From a checkpoint of a small transformer trained on Wikipedia.
Architecture: learned positions, biases, tied embeddings.
Training: 113M tokens, 13782 steps.
Each number is 128 + 32 x the weight over its row's rms, rounded and kept within 0 to 255. Layers, rows and columns count from 0. The size above them is the row's rms in percent of the matrix's.

# layer 5 MLP down (transposed), 768x192, rms 0.258, rows 325-377, columns 64-127
size [ 96  99  99  87  97  97  85  96 104 102 115  84  88 104  98 101  87 109  82 100 110  97  94  98  94 113  95 107 132  94  95 117  88  98  88  97 104 104 104 104 105 100  99  97  99 107 104  98  95  95  99 103 103]
[[160  99 128 120 180 167 160  99 178 116 145 140 120 138 156 106 128 105  77 120 145 119 124 136 126 153 210 105 104 115 116 103  93  87 211 119 147 140 150 134 139 140 144 198 120  85 190  35 186  83 101 119 107  93 144 142 108 115 166 142 158 130 127 117]
 [155 132 140 121 168 116 103  94 116 122 123  93  69 141 145 162 119  98  64 132 162  85 144 130  83 180  73  97 138 130 117 135 123 149 195  82  84  99 131 138 143 150 131 175 155 132 110 178 126 118 128 141 181 113  95 122 133 155 152 103 186 149 112  95]
 [110 145  46  20 116 173 105 108 134 118 210  93 145 122 162 155 135  92  88 137 142 126 125 121 116 179 117 160 162 112 162 167 136 106 121 201 129  93 132 170  95 157 104 100 160 166 123 112 141 112 136 211 143 240  96 119  73 108 134 155 141  89 152 143]
 [116 173 137 118  59 199 105 179 156 108 153 155 123  96 103  94 130 105 131 144 103 147 141  90 175  96 124 138  93 152  66 119 103 112 109  90 119  96  86 178  98 145 121 118 131  89  99 139 132  67 121 174 126 151 187 146 143 117 164 155  87 162  95 110]
 [104 113  97 104 100 165 127 141 109 120  70 141  70 160 127 130  70 126 131 152 164  56 129  98 124 134  87 142  98 132 142 155 114 162  96 151 153 130 141 164 122 103 138 120 104 158 107  85 141 166 130 118  97 132 166 111 142 168  95 140 120 101 121 134]
 [ 83 138 109  66  99 127 134 144 137  90 173 101  59 100  66 142  72  70 168 100 159 161 132  97  98  99 127 203 129  79 134 106  48 172 162 126 191  90 137 137 154 150  90 140 177 109 145 105 130 119  98 105 111 137 187  93 103 103 130 132 133  92 171  84]
 [189 171 111  83 161 143  94 151 146 109 125 146 136 203  94 133 151  29  98  97 107  93 122  91 173 193 130  92 170 134 147 142 100 121 109 122  92 106 117 135 137 100 213 142 131  86 151 124 112 168 184 146 175 118 114 175 116 131  97 129 117  59 132 157]
 [169 119 121  79 112 166 133 200 100 109 124 167 127 208 125 101 145  78 149 195 123 160  72 166 138 140 205 110 187  97 131 133 122 104  89 141 129 117 147 156 150 104 154  85  76  61 150 103 164  85 158 133 101 132 159  82 125 113  63 171 159 148  92  98]
 [121 127 117 108 115 126 146 155 107 136 123 109 128  90 113 150  72 145 144 139 133 135 126 126 107  91 100 136 130 155 106  80 161 121 144 128 181 189 111 111 174  96 144 124 137 118 120 113 114 145 147 170 120 162 144 135 150 149  75 167 135  75 143 116]
 [ 71 125 199 148 164 181 138 142 144 139  96 114 147 123 101  86  93 127 113 160 143 131 130 142 161 144 151 129 154 152 137 163 113 129  83  49 138 130 142 108 135 176 119 127 113  50 149 146 138  97 125 125 122  75 172  68 139 183 119  74 143 110 141  15]
 [121  99 101 114 103 118 123 125 118 135  99 118  98  49 118 111 131 123  81 139 102 149 150 134 117 140 112 126 150 132 126 172  74 159 161 134 145 132 168 131 170 133 113 161 101 141 138 118 114  92 108  89 102 111 127 104 152 161 151 164  98 176 151 133]
 [141 119 166 114 143  99 144 120 114 129 121 127 165 129  74 183  72 111 129 166  95 117  16  93  69 126 187 172 137 184 130 126 157 118 106 134 116 156 151 160 147  93 107 130 137 114 182 155 138 145 117 121 100 127 158 140 152 122 195 172 101 132  95 137]
 [160 148 140 130 111  92 201 118  82  66  96  25 124 151 142 101  99 135 132 157 145 163  85  76 146 138 120 132 108 141 131  88 143 112 144  92 157 163  96 166  90 135 124 134 131 111 148 130 158 117 156 108 129 136 162 148 134  56 162 167 100 158 119 143]
 [130 126 112  95  89 113 110 123 139 171 148 114  84 183 179 120 141 151 151 125 118 116 142 140 119 176 129 108 156  95 153 125 145 137  55  92 146 152 110 134 144 158  88 193  78 129 130  96 126  91 152 186  89  95  68  68 107 105 131 185  96 139 167 153]
 [142 102 148 135 119 138 159 132 172  79  58 111 134 114 159 100 180  99 128  88 119 159 175  80 111 214 142 143 137 183  95 123 161 189 106 139  86 154 107 103 111 131 166 124 157 200  74  65 102 148 131 134 139 125 199 145  21 156  53 163  67 141 106  99]
 [183  77 203 140 133  75 163 157 116 173 135 162 163 144  49 103 179  89  96 109 114 183 151 117  77 124 171  69 116 146 160 113 111 120 110 116  92 118 144 116  83 123 126 147 168 130  99 150 137 185 101 128 170 144 174 104  96 149 143 172 135 147  78 131]
 [ 81 100  95 130 157 137 105 126 115 150  70 128 101  81 163 182  71 120 101 114 162 134 145 132 159 181 113 110 100 154 117 155 148 125  28 148 156 138 160 100 134 116 195 107 101  99 119 172 175 194 133  96 102 137 155 155 135 160 138 125 107  95 139 163]
 [158 190 107 176 200 129  96 143 140 157 105 122  71 128  88 116 124 102 158  52  91 141 136 185 109 119 139 158 135 144 155 162 120  85 158 114 118 142 104 146 157  95 183 117 135 131  67 185 171 115 169  91 201 122 159 133 121  81 146 108 124  89  77 133]
 [175 152 124 191 228 113 116 128 153  91 139 164 136 239 162 130 149 168 131 138 179 138 144 128 162 103  45 143 115 127  95 123  94 105  92 138 146  94 158  89 158 149 150 163 119  98  97 142  95 140 127 143  79 128 130 100 161 138 149  77 117  77 169  99]
 [148 138 144 107  64  97 182 102 150 110 182 150 129 117 177  74 120 136 140 130  99 177 105 137 167 126 164 152 118 111 130 125  78  93 100 140 125 121 115 150 168 153 126 165 142 109 155  97  80 153  70 115 125 144 107 147 158 128  69 175  89 122 145 176]
 [123 126 139 101 123 102 120 119  87 171 147 151 131 150 178 147 165  63 117 143 159 163 138 175 108 116 179 112 125 157 123 181 115 132 199 132 163 189 138 153 115  57 173 111 110 102 130 115  91 131 105 134 141  89  87  84 128  98 135 129 145 120  89 137]
 [183 174 121 127 155 141  89 104 138 132 151 105 120 115 164 110 158 154 121 114  87 107 145 148 157 136 126  72 154 182 102 131 206 137 180 161  74 136 110 142  60 148  96 125  93 145 181 107 158 136 116 146  72 136 158 125 143 125  78 100 121  74 119 157]
 [169 147 155 124  95 109  84 148  85 124 148 116 156 159  86 123 146 152 149 129  89 154 103 119 142 149 133  93 137 105 167 123 191 158  29 152 169  98 107 127  83 168  70 118 135 126 127 131  98 173 115 182 112 142 172 124 137 106  84 112  58  63 141  63]
 [174 119  74  95  96 123 104 132 138  80 178  86 172 178 158 161 100  97 142 101 124 164 156  98 188  96 176 166 125  49  89 127 146 124 115 105 122 153 168 133 131 112  96 104 151 147 114  98 102 149 168 135 104 140 108 118 145 126 108 114 186 114 120  81]
 [ 84 109 158 141 109 117 114 139 104 133 177  93 149 201 111 107 122 189 113 115 168 109 146  90 153 101  99 172 148 100 153  96 179 125  81 121 139 135 146  88 126 155 128 123 124  96 109 160 107 157  91 150 132 134 188 130 149 147 125 135 132 121 144  93]
 [142 120 119  83 187 105 140 175 165 143 129 129 113 135 170 123 111 131  38 184 182 173  97 116 131 200 110 108 125 168 109  83 205 177 137 100 159 114  81 164 108  96 170 142 121  94 145 116 120 119 107 162 140 113 126 103 165  91 136 151 155 155 105 122]
 [136 117 137 129 143  90 154  94 109 152 163 104 127 226 128 124 121  92 139 155  77 155  98 103 160 136  43 143 129 146  97 100 145 130 132 138 143  88 136 129  90  76 111  99  93  87 106 189 124 134  66 125 172 135 155 120 155 102 127  93 128 143 170 129]
 [ 92 136  90 151 173 110 152 123  91 202 118 105 142 122  80 101 130 135  62 104 146 122  98 146 195 109  98 142 128 120 128 157 130 118  62 106 135 100 151 143 101 151  96  84 138 100  84 124  70 140  60 163 122 143 179 133  97 152 175 117 143 137 198 113]
 [ 96 152 126 115 123 143 124  58 164  89 133 128 135 138  83 102 113  97  49 133 154 143  75  56 185 177 151 145 136 136 106 110 100 112 134 122 146  54 108 145 133 139 151  93  95 106 153 125 155 142 126 150  67 183 128 134 124  97 109 140 171  92 163  85]
 [110 112 110 143 141 161 122 137 178 114 117 127 137 180 159 119 128 150  96 114 193 114  68 148 152 120 155 147 118 116 120 133 134 184 148 147 157 150 108 127 124 122  95  99 129 134 142 147 100 151  71 172 129 129 129 127 153 143 149 165 140 153 135 165]
 [133 111 150 121 135  40 124 145 156 108 149 131 169 132 140 135 110 144  97 130  52 138 107 188 155 155 107 131 152 108 121  98 159 123 217 122 165 134 154 146 166 171 145 123 133  65  99 145 114 120 111  77  97 124 149 124 138 141 167 149 181 138 143 183]
 [156  97 137 122 156 162 128  87 111 111 116 122 102 163 112 110 132 136 125  61 193 127 161 126 144 153  73 131 150  88 114 165 112 115 158 130 136 147 143  79 136 111  86 139  68 108 117  70 144 161 135 109 164  72 114  74  82 108 125 129  80  95  92  67]
 [111  93 132 136 125 147 189  93 115  81  69 138 106 100 163 124 181 151 104  90 137 154 106  67 127 123 132 131 118 156 111 136 200 147 144 142 121  56 138 149 106 170 145 130 111 147 126 102 106  79 116 144 151 112 157 154 129 102 126 137 148 146 133  70]
 [114 165  91 119  93 104 153 137 156 154 149 119 130  85 100 128 155 147 121  95 131 125 111 149 156 162 143 191  65 109  98 144 125 140 152 127 159 153 108  92 104 114 150 105 153 160 162 123  47 137 148  95  99 105 117  95 131 129 135 130 163 107 199 123]
 [135 110  88  98 147 117 115 111  92 144 165  65 127  73 141  96 131 121  91 142  70 107 143  63 126 154 161 121 170 115 140 125 101 111 166 110  87 160  99 164 166 136 160 130  76 142 134 127 106 108  44 155 113 108 103 137 233 151 147 109 132 108 109  68]
 [148 137 133 111 171 118 163 109 154  74 172 173  89 120 134 107 143 126  96 146 100 177 120 122 102 138  90 152  92 149 120 134  87 155 130 100  97 118  71 167 112 107 152 130 119 112 126  86  75 161 154 102 119 108 119 135 134 134 195 130 125 128 161 122]
 [193 105 154 153 132 100  73 106   4 161 212 104 143 119 160  96  68 100 128  69 127 128 131 113 136 136 125 120 118 144  53 144 112  96 151 136 135  75 104 142  92 132  81  80 101 163 140 101 138 110 107 103 129 105  99 160 153 157 103 121 115 166 187 115]
 [133 132 118 206 163  65  96 136 111 101 153  85 161 155 117 168  73 136 114 140 166 109 160 131  95 131 124 157 137 116 146 156 125 163 109 136 183 157  91 178 128  85  77 122 127  95  96  91 148 151 124 149 125 102 155 125 104 107  73 140 112 143  95 151]
 [145 152 120  96 165 112 118 117  98 119 135 152 142 139 205  68 123  42 161  61 145 160 155  91 118  98 164  79 189  85 114 151 193  97 126 114 103 141 136  95 150 132  64 161  53 102  79 148 115 125 112  96 113 129 141 139 117 153 115 114  83 120  93 120]
 [ 84 108 124 102  98 183 188 174 179 155  87 148 194 136 174 182  89 124 104 129 185 126 117  78 144  67 107 151 120  83 126 170 113 166 120  90 155 147 194 143  91  95 135  78 139 119 130 114 123  85 114 127 137 141 195  87 127 167 140 142 106 125 153 118]
 [172  70 135  99 122 126 139 128 137 119  74 143 107 110 166 101 138 173 164 104  94 115 123  98  52  93 107 126 101 122 135 162 172 111 193 121 169 171 172 136 177 126 144 158 183 121 148  87  34  53 159 110 117 137 134  94 163 137 175 142 102 164 145 159]
 [171 106 122 134  98 148 171 108 143 153 129 154 156 105 119 139 150  92 150 133 145 148  76 122 107 128 152 126  86 123  91 139  83 188 136 125 133 153 125 189 155 214 136 144 108 120 109 124 149 216 113  83 181 102 158 172  61 122 195 156  85 111 125 118]
 [128 112 174 141 139  71 104 101  94  86  80  91 103  91 217  98  58 173 121 180  84 119 183 158 177 155 218 159 147 138 185 142 184 126 121 135  77 125 109 122 135 111 188 161 134  79 168 101 139 133 145 102 171 138 173 192 119 149 152 152 106 113 107 147]
 [104 157 119 144 154 133 117 129 126 161 138 175 140 142 149 153 156  89  98 156 196 133  82 139 140  79 109  82 131 165 109  66 126 102 149 161  40 166 139 182 129  99 137 117 107 147 115 146 213 163 148  42 125 136  77 130  80 124 121 108 136 133 168 193]
 [159 173  98 128 147 129  79  66 123 177 102 186 176 127  99 148 161  69 125 129 137 145 145 117 130 126 147 126 162 131 158 134 162 122 137 156 148 203  97 148 157 121 151 163 129 128 114 102 188  79 155  98  71 114 130  81 131 144 151 151 129 156  83  66]
 [144  87 203 104 102 139 141 116 177 108  67 157 139 149 148 123  99 145 101 182 146  71 142 158 111  96 129 140  54 105 178 174 152 115 150 182 156 120 136 104 129  90  45 120 126 140 109 163 128 152  95 141 103 116 150  85 153  97 105 174  97  99  88 115]
 [143 105  97 119 106 122 119 120 159 137 125 198 149 132  48  88  95 172 105 149 124 145 181 128 124 119 164 109 132 204 156  94 105 161  66 120 122 125  85  93  75 133 153 141  67 176 185  78 124 108  77 118 107 134  98 134 141 117 128 129 151 135 168 116]
 [126 154  64 106 156 208 111 108 128 159 139  79 130 125 142 136 112 111 113  85 113 149 127 126 131 109 111  94 161 218 100 103 146 157 140 139 139 152 115 144 142 115 140 145 184  70 119 154 116  20 148 140 137 114 110 166  86  77 133 134 146 104 125 135]
 [111 128 175 170  86 195 123 175 128 130 123 112 179 149 150 119 150  89 146 118 151  81 193  54 116  60 148 109 152 174 160  81 178  91 134  52 124 132 107  99 107 111 139 115 135 168 124  88 135 129  81  69 123  80 129  88 148 119 131  91 109 141  96 153]
 [ 74 137  91 153 154 108 157 184 185 167 133 122 123  75 145 116 130 139  73 130  99 144 109 175 117 158 148 139 151 130 175 115 129 181 134 149 137 135   0  91 116 145 151 147 102 185 143 142  66 114 118 140 180 166 108 104  76 121 142 152   9 138 124 159]
 [161 149 136  83 109  58  83  68 138  66  91  91  99 155 172 143  98 109 105 150 173  91 104 161 148 154 165 128 148 155 144 146 168 107  78  89 132  71 111 151 109 134 136 122 150 132 115 127 119 155 172 136 128 136 132 118 115 121 101 112 142 131 134 141]
 [117 107 127  90  81 148 116  98 143  93 104  63  72 118  37  82 152 141 122 130 133 127 135 128 104 194 110 150 123 118 110 123 149 108  78 114  99 163 175 124 100  57  91 121 157 103 106 162 126 127  84  98 166 169 181 140  79 131  93 152 133 121  94  92]
 [191 152 114 121 127 158 124 122 159 156 134 146 128 109 158 141 163  80 159  71 136 103 104 116 148 180 139 116 127 154 119  52 109 177  76 118 100 161 160 108 104 149 121 171 101  77  92 148 146 142 108 127 118 102  47 197  80 158 169 153 109 106 113  78]]
# layer 5 MLP up, 768x192, rms 0.194, rows 326-377, columns 64-127
size [100  92  92 108  93  83  96  95 105  97  98  96 112  92 105  96 103  83  95 110  96  98  94  88 104  94 105 114  96  85 112  88 101  91  94 100  97 107 110 108 100 100 102 105 107  99  98 105  91 110 104  98]
[[ 93 159  76 145 155 157  72 161 134 124  91 118 158  92 131 126 139  81 115 160 125 137  87 106 108 120 160 150  90 142 123 120 137 145 115 131 101 102 142 124 151  78  35 125 152 128  81 100 127 125 112 123 129  80 122 115 158 123 129 146 206 132 120 120]
 [104 100 145 166 112 176 118 109 154 124 139 172 133  93  81 154 116 132 165 156 130 119 113 170 131  94  77  70 125 126 109 114 157  89 138 152  74 138 161 148 185 110 105  50 117 150 128 138 124 140 141 101 136  89  93  95 138  88 158  96 136 138 166 114]
 [106  96 113 153 177 172  78 147 109 133 158 115 117 164 151 100 143 158 128  75 110 107  42 111 113 101 132 195 146  90  90 148 165 145 161 178  58 102 157 145 103  83 132 129 153 167 146 120 113 126 137 132 122 150 170  82 146  94 159  79 227 136 167  94]
 [169  77 154  80 119 142 116  92 129 117 156 112 114 103 163  78 103 111 185 119 171  95 117 135 188  84  44 161  80 171 132 131 157 131  82 125 184 144  91 140 106 158 118 112 100 163 114 110 104 150 121 119 103 103 198  90 151 129 104 103 146 198 110 120]
 [179 111 190 126 181 109  69 136 140 115 138 165 131 129 151 176 165 186  72 146  62 109 128 129 182 159 128 109  87 145  88 172 129  35 147 121  40 148 177 156 141 124 150 137 164 131  94 133 134 157 112 108 146 193 112 146 163 115  81 121 145 169 106 116]
 [123  63  81 124 162 100 131 118 105 141 114 101 166 127 186 172 130 177  92 173 109 144 134  95 146 115 144 125  90 190 118 135 114 108 183 145 133 167 123 102 149 148 116 140  97  81  95  72  79 165  70  64  82 108 135  70 187  74 128 120 124 153  88 133]
 [ 15 125 113 121 136 144 160 103  80 117 118 140 134 148 110 136  81  93 125 148  80  90 169 155 123 120 133 148 160 132  93 134 161 144 153 103 111 126 178 145  92 114 129 127 175 216 123  58 134  90 108 122 153 174  47  87 123  91 107 144 126 133 109 131]
 [ 90 130 103 181 167 103 144 156  67  56 155 128 124 115 104 117 153 192 119 169 114 141  94 155 150 103 110  97 174 133 111 174 142 103 155 123 165 125 152 160 112 119 178 121  88 115 115 209  71 147 126  95 105 162 158 161 160 178 152  84 164  96 148 135]
 [ 95 148 130 187 118 236 116 134  99 101 151 141 162 192 101 173 129 125 115 144 101 174 111 177  92  97 165 166 175 116  74 114 167 144  79 128  99 105 122 106  88 127 150 106 149 116 137 134 119 139 132 112 120 104 165 168 146 122 110 122 120 100 141 134]
 [142 142 146 173 172 102 165 103  76 131  99 141  93  55 185 123 192 115 113  89 183  86 167 126 104 178  99 178 137 104 118 186 127  99  95 133 186  96 151 170 176 126 161 173 125 156  91 147 150 116 152  94 150 103 125 126  98 125 131 156 158 132 141 116]
 [ 71 119  99 122 151 101 114 152  76 135 147  95 142 104 147 155 174 184 113 127 161 120 152 128 173 144 146 131  99  66  78 124 110  53  71 164 123 200 152 138  76 143 138 130 182  83  73 128 107 122 117 166 125  95 140  98 105 132  71  92 112 159 133 126]
 [126  84 123 121 141  84 119 169 135 133 145 165  86 117  93 216 110 177 137 116 135 121  64 115 135 159 128 158 170 197 118  95 102  96 178 136 115 119 193 106 177 125 128 104 183 117 128 150  68 112 151 125 130 156 115 104 105 154 133 161 163 148 135 155]
 [123 152 120 199 169  95 104 158  93 151 182 131  93 113  90 138 128 131 150 171 132 139 120 108 126  87 103 195 115  97  71 162 134 110 120 108 141 125  87  84 137  97  75 146 123 141 170 112 131 132 150 114 120 180 138 159 169 177 138  93 150 151 174 174]
 [138 103  93 160 135 139 172 164 137 179 151 143 135 159 107 177 138  88 105  78  90 107 110  78 176 106  96  81 140 169 120  97 119 100 167 172 113 194 100 113 113  66 160 138 124 119 156 103 122 168 135 120 154 185 127 154 149 155 107  69 107 108 191 135]
 [129  85 132 148 195 119 154 104 115 170 132 167 119 219 122 131 124  70  72 100 182 146 136 163 157  99  93 144 103 175 160  79 133 163 137 198  78 164 178 109 115 110 127 139 140 120 130 122 123 174 122 133 122 157 146 153  87 102 184  98 127 139 100 151]
 [132 142 182 222 103 126 137 125  92 130  92  93 176 169  95 108 148 134 144 113 104  97 121 144  82 105 124 159 153 127 140  97 164 137 127 111 130 102 144 142 131 108  27 121 197  97 125 121 148  67 104 234 111 166 153 106 142  74  97  84 116 183 117 109]
 [117  83 129 171 135 180 119 115 177 104 195 146  64 143 126 159 107 158 167 115 126 112  85 145 152  64 117 173  74 120 110 143 133 191  86 113 155 163  64 157 131 181 120 120 155 140 133 110 179 171  88  99  50  97  92  92 144 101 151 137 137  76 184 157]
 [112 148 154 219 118 175  62 156  92 107 128  80 120 120 145 102 161 130 148 170 160 132 108  46 133 104 123 117  88 136 143 172 100 111 115  99 168 106 154 156 142  57 102 121 178 124 127 107 142 128  70 103 112 160 140 111 114 115 133 136 152 110 100  94]
 [123 114 157 172  97 134 165 104 131 164 121 127 122 136 125 135 188 126  95 160 184 189 124 131 162 133  66 130  73  88 131 175 174 135 145 151  79 117 167 112  60 153 128 122 148 112 171  73 112 128 158 111 152 163  56 104 151 163 156  40 131 141 132  64]
 [136 137 107 183 119 104  99 112 148 147 163 165 154 110 118 114  93 123 112 157 145 147 162 182  72 162 120 158 140 106 141 114 140  93  55 155 197 186 111 139 106  89 110 133 159 193 155 176 142 136  85  63 108  57 157  62 172  99  89  73 109 127 158 133]
 [ 89 137 151 202  96 124  80 195  90 121 136  98 169 110 121 135  99 118 162 184 104 117  98 103 153  79 154 150  95 165 114 175 153 125 117 157 108  90 168 172  94  92 159  63 141 132 106 144 205 109 108 166 144 123 174 114  61 125 127 138 156 101 174  81]
 [134 161  73 172 119 141 129  73 122 135 156  96 103 135 122 126 113 132 100 123 153 129 174 130 153 172 133 197  92 139 116 107 140 138 149 123 147  78 163 121 120 159 114  56 163 102 128 131  99 135  82  80 168  70 132 187 135 176 170 124 132 154 145  98]
 [137 116 163 100 119 105 165 116 138 103 127 142  88  93  91 149 146 123 159 161 132 169 170 144 131 104  93 210 151 109 182 135 112  74 125 170  99  95 148 157 131  91  40 136 114 133 149 127 116 147 149  74  81 117 105 143  85 209 154  95 189 134 141 142]
 [ 84 108 154 129 106 101 111 118  85 163 115 182 112  94 145 105 159  80 111 135  62  89  56 124 181 152 213 205 119 153 161 128 154 165 151 159  94  70 135 125 172 105 159 157 182 134 108 121 135 127 133  93 125 147 101 100 168 105 184 163 178 143 164 106]
 [154 116 149  39  92 144 122 166  90 129 153 120 131 120  63 133 120 113 151 171  25 205 132 162 153 161 155 198 133 139 128 112 141  97 122 131 146  85 150 157 132 155 152  75 143 140 106 157 170 145 139 131 211 158 158 143 147 177 114 135 158 140 154 166]
 [ 97 162 151 174 123 151 143 106 150 152 114 105 143 160 168 124 146 128 134 136 175 140 119 119 128 149 131 124 107 122 149 161 185 165  97 125 157 127 152 144 183  92  89 153 118 167 135 111 163 106 123 148 168  95  92 155 118 128 124  66  88 147 177 163]
 [115  98 161 126 116 168 151  91  95 203 112 124 136 137 103 146  87 111 148 169 151  91 159 157 155 151 134 132 140  88 126 108 129 127  94 119  84 130 142 108 130  94  98 114 142  80 164  82 175 125  99 135  74 111 110 157 133 183  88 145  83 146  86 120]
 [ 66 113 154 149 209 140 133 107  87 107 182 161 139 155 127 183 122 111 141 127 203 117 155 175  66 173 148 161 117 137  86 109 151 158 154 196 148 129 178  95  75 172 160  64 133 117 151 146 106 130 133 153 104 120 113 168 131 169 159 142 195 159 112  93]
 [103 111 107  54  88  89 118 125 113 100  79 135  95  90 182 115 188 143 134  76 158 159 103 102 128 151 143  71 130 159 124  96 157 109  86 168 120 132 134 120 130 159 137 150 106 104 112 154 101 126 182  86 145 136  72 201 135  59 125  85 110 126 177 103]
 [101 145 230  94 188 163 122 156 137  73  86 167 126 170 127 132  82 119 152 123 199  83 112 124 122 132  99 152 129 146 192 149 135  94 142 168 139 160 137 129 112 147  75  96 165 115 157 109 131 150  60 118 135 185 121 170 138 134 129 124  79 125 109 101]
 [ 78 109 107 168 113 141 118  79 136 123 141 163 106 115 146  79 117 167 164 155 115 123 128 179 108 132  80 156 123 100 114  52 180 100 105 138  96 140 139  91  72 122 107  88 101 165 154  97 154 186  95 112 109 148 124 108 127 143 149  72 140 151  87 101]
 [ 83 206 103 156 120  98 103  86 106 154 139 122 117  80 117 155 147 119 147 160 172  74 193 126 118  65 106  96 127  80  98 134 148 127 137 139  99 137 189 115 154  75 144 153 130  99 154 158 147 157 123  42 180  84 141 149  66 121  75  54 150 121 176 130]
 [132 145 127 160 136  79 154 139 158  93 122 126 210  97  96  99 136 131 164 161 156 126 128 126 107  80 158 144 136 143 214 126 151 155 164 138  99 112 146 173 144 100 138  94 143 155 140 112 132 164 125 127 132 160 104 117 170 113 158 123 113 111  98 149]
 [105 132 151 170  86 169 134 130 165  72 116 162 212 152 144 139 148  92 129 159 168  75 143 147 125 157 134  78  76 139 126 116 165 109  86 122 155  90 137 109 102 163 121 100 128 143 156 131 128 188 191 122 165 127 153 138  68 111 102 137 130 107 134 160]
 [149 168  90  83 105 153 100 111 150 148  75  90 127 103 211 123 185  82 117 159 126 152  92 196 145 157 167 129 150 191 128 125 175 134 117 112 138 122 113 114 166 107 122 100 116 158 145 126 147 119 151 157 129 118 152 120 123 127 131  71  66 177 170 149]
 [ 35 122 102 101 150 137 145 121 122 143 147 108 103 153 157 106 123 109 150 134 102  87 149 152 169 156 130 116  97 122 113  78 118 119  89 165  83 171  91 128 149 153  92 128 157 128  72 126 123 205 159  78 175  97 110 124  69 143 151  81  98 128 138  62]
 [142 126 241 151 105 131 139  85 146 164  62 107  95 203 155 188 110 165 121 129  83  58  97 166 137 150 127 161  80 122 129 105 155 124 106 167  85 120 177 153 168 126 129 148 122 169 149 119 133  75 164 106 135 191 105 125 125 108 166 113 158 144  72  97]
 [116 117 129 166 170  68  85 115 115  99 110 107 109 149 170  88 172 140 120 142  95 144 145 127 200 170 162 171 170 148 181 141 168 230 128  51 118 161 164 166 126 158  93 156 129 100  88 150 126 188 177  95 163 107 134 158 103 116  98 118  93  74 118 177]
 [129 118 116 163 137 163 126 108 132 110  90 102 139 109 115  80 153 130 114  89 147 158  91 189 102 133 207 147 109  90 159 131 157 107 191  68 166 120 147 126 112 205 170  60 107 131 125 114 119 152 140 117 118 150  92 119 123  92 154  92 176 171  70 115]
 [136 123 160 125 143 157  88 143  76 125  91  97  93 112 132 143 128 111 106 142 112 113  30 156 127 131 116  97  90 114  86 172 127 137 170 149 106 170 162  88 154 116 141 119 173 142 157 123 102 163 135  52  87  61 125 144 110 160 126 172  92 134 111 198]
 [ 81  99 103 143 106 110  98  91 127  86 151 109 122 125 139 127 123  93 142 170 189  87 123 116 111 200  84 234 111 157 146 102  80 120 105 128 110 128 150  95 109 104 128  95 146 163  77 149 179 171 141  96 101  66 118 162 112 143 154  95  88 101  53 131]
 [146  77 137 135 186 174 107  87 102 153 170 155 134 113 101 155 153 101 136 146 127 146 155 125 141 157 126  50  66 176 140 157 181 121 137  98 107 176  82 114 107 110 107 144 166 108 140 150 125 142  52 109 142  84 121 155 149 127 148 120 169 157 183 134]
 [132 150 100 177 160 200 149 131 101 142 147 148 121 104 150 156 135 117 112 128 109 157  83 114 139 110  99 137 113 132 136 139  78 185  97 160  91 133 160 173 157 105 157 114 144 129  79  82 175 127 100  98  85 161 136 138 163 134  99  99 106 124 159 189]
 [128 130 144 179 177 127  94  96 120 154 135 181 122 163 115 106 149 116 122 153 182 140 160 106  55  82  74 145  94 135 168 143 225 126 130 121 149  90 141 137 111 114 128  90 170 161 162 120  93  91 102 140 156 122 109 172  95  80 151 113 133 128  99 154]
 [126  96 132 142 115 100 134 116 142  78  91 171 123 159 148 137  92  92 149 116 156  89 122  87 134 113 119  46 157 137  89 118  72 117 188 127 143 132 147 106  96 175 112 147 170 156 156 126 113 158 122 189  68 164  74 176 157 158 117 119  99 151 118 117]
 [ 94 131  96 169 105 139 157 122 132 148 103 167  64 130 138 137 140 183 104 149  74 118 147 161 166 120 105 119  86 184 132 130 162  94 148 103 136 184 184 174  75  86 119 106  68 149 124 190 106 121 109 122 101 136 105 101 134 130  79  97 132 153 133  93]
 [142 193 210 206 132 190 151 172 124  85 113 110 126 121 174 124 190  83 147 150 135  82 148 184 142 100 108  91 164  90 133 137 190 114 149 155 100 118 142 134 149 153  94 101 105 117 119  84 142 128 179 141 114 149 154 148 147 183 107 104 139 113 108 137]
 [143 150 192 125  94 151 144 108  88 207  76 130 174 171 120 138 115 191 117 124 115 113 131 127 178 109 131 144 118 103 151  90  96 107 131 146 149 120 163  60 115 100 142 113  83 188 122 132  87 108 132 117 137 178 135 138  99 192  83 122 123 226 119 129]
 [140 129 116  77 125 121 127 157 136 156 149 144 124 117 157 143 186 109 134  70 180 151 150  78 111 196 148  63 148  85 129 150 144 137 107 120  83  68 122  70 158  89 125 110  88 151 131  96 146 134 110 135 114 106  93 120  88 121 136  80 128 165 124 184]
 [105 101 140 156 119 152 179 107 128  87 115 131  98  83 173 194  75  95 144 131 209 119 123  97 108 149 141 136 106  94 120 101 135 126  99 148 110 107 188 146 139 118 136 176 155 137  98 151  57 116 152  99 166 147  74 145 150 129 144 129  98 118 180 156]
 [105 115 167  97 169 127 141 122 177 160 110 145  99  49 156 149 117 119 156 180  92 142 125 175 182 127 107  89  66 104 113 111 113 131 136 117  64 143 217 125 159 163 167 127 117 125 100 100 110 177 172 113 143 187 138 115 175 133 131 161 128 149 161 150]
 [163  96  49 119 120 108 177 127 105 152 171 142 101 116 108 146 117 150  47 142 125 136 126 113 118 177 152 150 130 120 103 176  74 137 137 150 123 137 173 139 123 169 117 155  62 169 113 176 121 115  98 109 113 107  93 126 187 170 141  96 180 141 171 146]]